Weights of a small GPT-style language model, trained from scratch on English Wikipedia.
Size: width 96, 2 heads of 32 (1 for keys and values), MLP 384 GELU, 1.56M parameters.
Architecture: LayerNorm before each block, rotary positions, no biases in attention or MLP.
Each number is 128 + 32 x the weight over its row's rms, rounded and kept within 0 to 255. Layers, rows and columns count from 0. The size above them is the row's rms in percent of the matrix's.

# layer 10 MLP up, 384x96, rms 0.336, rows 25-41, columns 0-95
size [ 92 107  95  95  95  99  88  98  90  92  93  98  98 109 111  99 100]
[[154 187 129 109 184 115 128  80 103  87 154 189 116 128 138 150 199 155  98 151 122 132  87  88 139 168 178 119 126 187 165  55 169 121 118 110  96 162 144 140 148 189  78 121 129 134  57 148 173 118 144  90 107 142  96 167 157 122 141  95 106 117 100  66 174 119 159 128 135  98  87 142 162 165 143 150 127 145 112 172 112 122 107 109 138 164 108 157 114 147 157 146  94 147 199 147]
 [126 131 103 118 104 162 113 100 164 168 137 106  64 101 146 163 117 166 118 115  86 149 136  69 169 147 104 105 137  86 134 104 183 147 172 145 120 157 114 192 122 161 142 179 114 123  82  99  76 114 176 141  92 205 164 114  94  80 143 121 117 136 104  97 148  79 109  98 151 128 102 165  70  82 136 179  89 116 125 125  90 102 157 154 146 140 132 115 141 100 199 139 107 197 121 173]
 [171 104 130 120 111 169 111 189 128  72 125 109 142 109  73  78 123 102  89 116 149 113 167 128 100 125  59 118 187 105 143 117 151 191 160 122 149 142 103 140 142 120 159 150 166 102 130 113  72 132 196 170 108 106 190 114 138 120 145 116 121 118 153  69 146 141 147  96  91  35 179 130 120 128 109 118  87 142 179 154 163 142  88 136 140 152 138  52  86 150  98 119 124 102 117 162]
 [136 132 108 179  96 156 125 102 151 148 110 143 166 132 125  92 103  85 126 137 135  81 157 139 153 111  85 140 130 146 127 116 158 201 110  73 183 153 148 131 146  82 130 134 169 123 110 164 105 143 120 107  87  88 109 121 102  86 138 186 134 106 114 100  88 111  51  89 146 157  79 123 192 113 170 203 205 145 117  87 143 139 164 152 121  89  94 151 107 138 172 124  60  89 109 152]
 [147 127 149 124 136 128 149 133 125 134 149  96 109  96 112 148  89 185 146 159  82 141 149 125 197 129 131 109 170 108  86 118 113 115 117  54 125  70 162 172 139 139 178 134 140 164 129 176  81 146  65 136 103  67 134 112  75  98 144 140 160 165 141 148 158 169 118 146 108 117 172  94 157  73  89 111 109 198 183 136 130  90 131  71 148 132 148  84 103 149 108 158 153  50  95 132]
 [141 177 165  88 118 143 128 109 113  81 185 102 119 163 139 134 170  81 148 195 166 118 149 131 103 139  91 142 155 122 108 119 116 137 216 155 110 102 106 173 117 168  67 136 122 107 112  79 128 176  70  87 200 129  96 164 132 132 129  97 168 126 160 158 136  72 123 142  89 147  89 179 158  85 150 123  75 143 117 164 127 112 109 118 110  98 161 110  78 158  95 136  80  89 118 104]
 [183  65 160  74 137 111 149 119 141 102 143 117 169 158 121 138 144 156  88 121 124 147 105 110  95  60 110  86 136 162 160  69 168 150 115  98 151 135  94 137 117 128 130  95 200  97 143 116 139 135  89  77 140 111 202 105 124 152 158 108 172  87 180  84 148 127 113 112 146  85 111  79 146  66  95 180 177 166 139 114 179 105 109 155 112 167 129 156  93 117 146 147 140 193 118 125]
 [131 123 112 140 197 129 142  73 134 109 123 154 136 103 116 170 119 121 134 119  72 150 163 136 136 151 131  80 128 153 122 145 130 151 107 111 115 155 160 150  99 201 158 110  70 154  90 117 104 101  83 143 116  82  96 179 132 129 139 172 122 107  99 121 174  70 119 124 191  89 123 187 142 120 173 209 125 104  64 165 156 108  75 128 119  66 155 116 136  87 112 176 194 118 150 114]
 [186 114  98 122 105 100 169 108 180 102  75 142 166 103 128 114  86 135 144 142 149 129 129 131 198 111 112 113 144 173 130 122 171 134 142 145 101 141  83 120  64  62 167 110 117 138 138  97 101 118  95 121 134 119 202 109 145 152 161 106 170 149 166 134 106 158  97 184 136 171  85 184 105  93  74 140 155 150 133 146 204 129 165 118 137  94 166 145 153 115  86 145 178  77  71 134]
 [144 126 100 123 174  94 120 191  85 186 105 182 124  66 194 129 111 151  83 128 107 144  80 112 155 161 188 135 105  77 163 130 109  87 116  95 132 132 120 178 158 126 142 162 137 142 189 166 109 137 144 123 119 157 112 141 154 121 177  99 200 145 119  41 107 121 106 136 142  84 157 110 106  88 130 138 178 148 132 104 141 141 161 117 135 109 110 102 118 208 175  98 163 141 113 139]
 [106  95 197 104 203 116 123  75 103 201 137 105 133  93 136 124 151  80 111 124 151 131 137 108 111 119 103 159 155 165 168 163 143 126 156 107 124 140 127 146  68 121  87 190 135 121  85 134 113 128 121  79 160  87 134 101 120  88 107 148 156 161 138  99 190 136 134 184 200 166  98 101 101 116 111 117  98 139 158 113 102 118  73 122 180 121 130  74  63 146  86  93 129  89 138  86]
 [159 128 136 152 170 136 181 174 129  97 116 127 162  97 106  98 114 121 123 130  79 101 110 114  94 161  91 137 110  92 120  87 152  87 141  85 110 110  77 122 125 161 137 146 142  96  94 172  95 104  80 127 178 138 118  56 110 143 147 100 112 124  94 158 152  53 185 169 127 175  78  71 100 180 197 115 124 155  74 149 167 172  92 175 115 124 165 137 150 102 142 109 133  79 130 152]
 [107  97 141 165  69 130 129 147  84 130 137 117 108 113 106 143 118 114  95 126 133  56 164 135 168 157  97  65 172 150 151 162  65  91 120 122 168 169 123 111 122 182  93 109  77 131 109 114 117  86 145 134 129  88 100 125 170 120 167  39 122 128 144  92 132  89  88  73 201 143  68 132 118 132 160 146  64  88 118 111 134 115 154 107 138  77 161 154 165 131 152  83 161 139 151 140]
 [163  99 162 132 141 195 183 145 178 107 137  67  48 152 111 140 141 140 178  91 126 164 126 159  99 176  77 154 118 112 137 121 131 119 107 134 149 151 126 126  75 160  93 115  98  93 102 126 130 167 114 162 169 151 131 119 129 183 137  76 100 124 103  78 153 109 104 150 143 112 157 169 160 173  69 109 134 112 102 111 109  46 138 110  84 102  77 200 165 103 108 145 129 121  90 127]
 [132 156 139 126 155  88 133 147 139 149 117 141 150 101 151  95 175 170  79 108 158 139  85 182 113 145 180 164 139 158  91 104 131 165 119  72 151  68  77 145 115  93  99 117 149 101  86  99  91  49 128 124 143 152 105 134 144 102  60 216 144  76 180  93 145  48 119 127  91 123  83 100 128 142 117 128 134 117 122 104 140  94 207 155 110 109  99 105 120 149 114 137 115 120 148 140]
 [170 138 126 157 124 132 130 165  86 140 136 138 119 104 120 172 109 184  98 127 121 142 104 132  93 154 120  98 147 196  96 126 122 144  89 111 123 150 133 140 118 151 104  84 159 169  68  97 108  64 167 184  84 111  97 103 152 169  92 109  88 105  85 170 133  90 158 115 142 117 137  63 130 141 201 122  86 158 142 131 192 131  80 103  95  73 103 129 134 224 151 156  96 138 151 113]
 [109 101 123  90 149 120 122 168 107 145 161 134  97 153 128 110 173  94 128 106 126 101  83 116 162 139 121 126 168 115 116 108 132 168 134 121 170 124  94  74  78  98 140 128 146 135 123 186 138 151 118 129 135 129  24 143 177  79 100 104 109 240  92 118 134 150 121  88  99 125 121  27 160 162  79 104 157 165  76  83 114 146 154 125 142  91 109 157 152 136 152 108 156 131 125 100]]
# layer 10 MLP down (transposed), 384x96, rms 0.343, rows 25-40, columns 0-95
size [105  98  94  87  87  95  98 114  85  99 106  99  95 106 100 100]
[[ 84 113 157 109  43 110 122 160 132 145  99 116 105  94 143 107  90  84 144 118 111  99 193 134 105 136 129  94 195 158 167  88 126 163 162 147 188 154 117 181 107 118  41 105  76 158 137  76 138 173 111 119 133 133 152  75 122 189 139 181 141 142 107 159 136 121  82 157 101 148  90 155 125  92 132  82 163 169 144 138 139  89 121 117 132 126  80 133 164 150 103  92 141 122 104 177]
 [105 142 169 161 150  53 155 217 108 100  91 161 148 142  80  91 141  89 113 119 117 122 161 211 145 131 122 135  83 169 123 101  43 183 124 135 138  73 132  93 116 127 134 113 137 132 183  96 118  89  96 123 183 134 120 136 163 185 131 142 160 113 152 172 168 129 141 165 127 143 165  84 156 153 113 119 104 124 119 116 140 161  87 124 136  78 119 147  98 177 133 155 131  63 134 109]
 [105 178 105 158  83  77 145 137 133 180 129 118 154 130 174 111 156 132  89 121 171 151 130 145 152 106 133 143  79  90 132  61  60 144 130 159 132 145  95  88 116 150 149 138 142 136 129 129 128  88 180 138  98 202  53 120  96 162 184 116 112 194 144 115 119 151 118 136 137 133 213 153 106 148 133 165 149  97  66  90 134 109 158 137 123  90 108 120 139 122  89 102  60  77 110 137]
 [156 178 149  80 163  90 107 100 171 151 129  52 101  78 150 142 160 149 147 140  91 160 132 100 153  42 109 100 121 137 108 102 108 129 151 178 151 176 152 113  71 162  97  93  88 117 122 112 147 111 146 134  85 129 106 123  92 157 132 116 124 146 108 191 132 120 150 225  86 126 187 146 110 146  63 105  92 124 122 145 101  79 152 119 140  95 168 105 156 128  79 119 136 129  88 135]
 [ 91 118 153 191 141 148  75 139 184 108 168 110 132 177  98 147  92 108 146  50 153 142 123  64 105 145 102 150 123 157 142 111 147  81 121  97  92  96 132 111 128 114 127 146 133 112 128 105 110 180  82 162 149 104 110 180 167 108 134 174  94 137 122  60 104 135 175  57  93  98 114 102 103  85 100  90  93 120 183 146 151  90 152 172  93 139  86 176 130 125 137 152  81 106  88 131]
 [175  80  96 122 146 151  48 150 166 134 109 110 105  71 194 114 149  96  80 142 114 144 131 101 108 133 150 149 111  97 129 110 157  71 110 136 160 110 138 113 130 124 131 164 116 103 133  72 165 119 143 127 196 108 155 149 107  21 154 126 132 112  99 118 104 128 127 195 114 121 107  93 124 186 122 107 177 172 145 157 142 159 132  86 160  84 119 160  79 160 143 136 140 192 177 134]
 [111 111  78 187 178 176 141 167 108 165 117 127 112 168  86  88 131 151 142  85  85 106 154  77 143  79 110  97  99 165 157 117 161  80 147 125 178 172 164 125 150 153  80 106 143 136 138 138 189 186  87 194 143 139 136 151 128 112 174 150 102 127 108 107 205 109 125  68 111  85 136 130 145 115 165 114 122 103 189 195 149 124 122 142 179 162 106 131 119 154 137 135 135  92 113 133]
 [112  95 135  85 134 188 145 102 108 150 107 158  81 106 116 183 192 102 137 147 103 155  95 132 123  92  82 122 141 118 116  79  95 130 117  92 127 134 100  98 183 120 153 115  61 101 153 110 105 125 124  61 117 103 103 194 126 112 158 172 123 117 148 112  88 119 139  78 129 186 175 158 104 119 142  50 144 110 138 133 162 114 171 107 195 170 125 125 159 131 130  95 157 182 153 194]
 [ 81 171 182 138 156 116 146 133  54 134 144 108 152 190 142 181 130 116 112  98 128 171 127 111 105 116 207  97  84 168 106 182 102 162 140  76 231 112 142 144 128 136 124 177  96 107 135 170 116 149 151 122 135 147 141 109 127 195 188 151  75 162 105 167 145 147 124 137 149 161 206 131  96 106 101 158 144 125 122 166 133 147 125 109 136 144  89 134 122 118  99 148 107  93 147 129]
 [170 146 116 102 109 141 165 170 108 131  43  72  65 111 144 171 151 171 122 132 109 106 141 129 103  62 168  72 158  88 140 128 131 141 116 107 121 142 114 127 115  92 156 113 131 149  50 171 179  84 103 109 181 113  97 107  84 128 131 114  71 140 143 184 137 125 135 143 108 149  57 107  94 179 135 116 140 157 101 184  65 112 148  86 113 104 164 130 139 111 130 180 135 144 151 137]
 [109 146  86 138  92  83 157 136 107 102 111 131 129 174 142 134 113 135 112 134 179 152 152 156 199  99 105 141 104  97 116 153 113 151 155 116 117 157 117 143 186 132 138 135 107 108  53 169 113 132 169  94 115 139 152 138 118 165 133 141 221 104 124  89  91 102  68 152 159 159 164  99 121 118 143 144 154  86 156 146 133 146 192 118  70  98 109 174 106 134 140 128 157  21 133 190]
 [107 166 168 183  98 124  86 169 106 155 110  96  65 184 108 123 143 144 164 117 154 148 173 172 113 156 141  91  84 122 132  71 190 106 128 179 116 161  64 152 121 137 148 127 141 139 128 122 107  55 119 137 103 129 118  93 111 125 149 112 145 122  91 144 133 115 206 183 111 151 114  82 104  42 100 111 124 126 136 137 147 140 189  65 104 119 150  87 146 131  73 110 126 105 154 154]
 [129 119 137 133 180 124  70 123 140 183 169 132 166 233 154 135 125 173 119 132 167 172 183 129 156 188 110  98 152 159 119 133 145 170 135  97 141 149 110 143 153 144 145 106  82 110 160 162 169 115 157 158 119 137 179  74 119  92 116 144 142 182  98 115 111 151  92 116 119 119 110 123  80 175  48 210 158 156 151 124 121 125 118 114 133  90 107 184 124 126  99 166 157 104 108 125]
 [139 164 121 147  87 131 116  82 131 141 169 129 145 116 123 108 108  62 109 181  92  91 126 211 180 165 134 151  98 154  90 142  52 149  85 128 169  87  69 147 120 104  69 101 140 111  59  97 143 152 125 129 120 124 182 109 101 142  96 190  98 133 122 222 126 123 152 137 144 161  95 124 101 132 149 115 122 111  95 137 108 140  96 131 120  88 103  77 117 157 171 131  98  79 131 131]
 [ 96 167  90  94 189 148 141 138 111 126 129  83 130 160 144 181 148 143 180 162 102 121 171 105 147 174 143 109  90 103  56 148  96 130 103 182 124  87 119 133 131 134 150  90 102  54 133 138 140 166 128 148 152 118 146 130 119  93 138 122 106 193  23 166 152 147 167 124 116 133 119 127 155 204 160 144 130 157  89 163 142 154 105 146 116 137 114  72 108  67 127 150 118  71 107 115]
 [106 186 153  90 195 132 120 157 156  99  95 105 136 186 120 169 109 123 106 111 121 170 158 153 119 116 170 119 168  93  82 153 151  73 166 138  92 125  98 159 113 118 150 102 144  82 115 172 139 134 152 148 108 153 139 144 130 129 156 113 116 115 106  90 163  44 123 196 139 131  91 100 134 172 132 134 137 164 181 152 168 148 105 168  90  78 212 150 179 170 142 115 139  84  82 137]]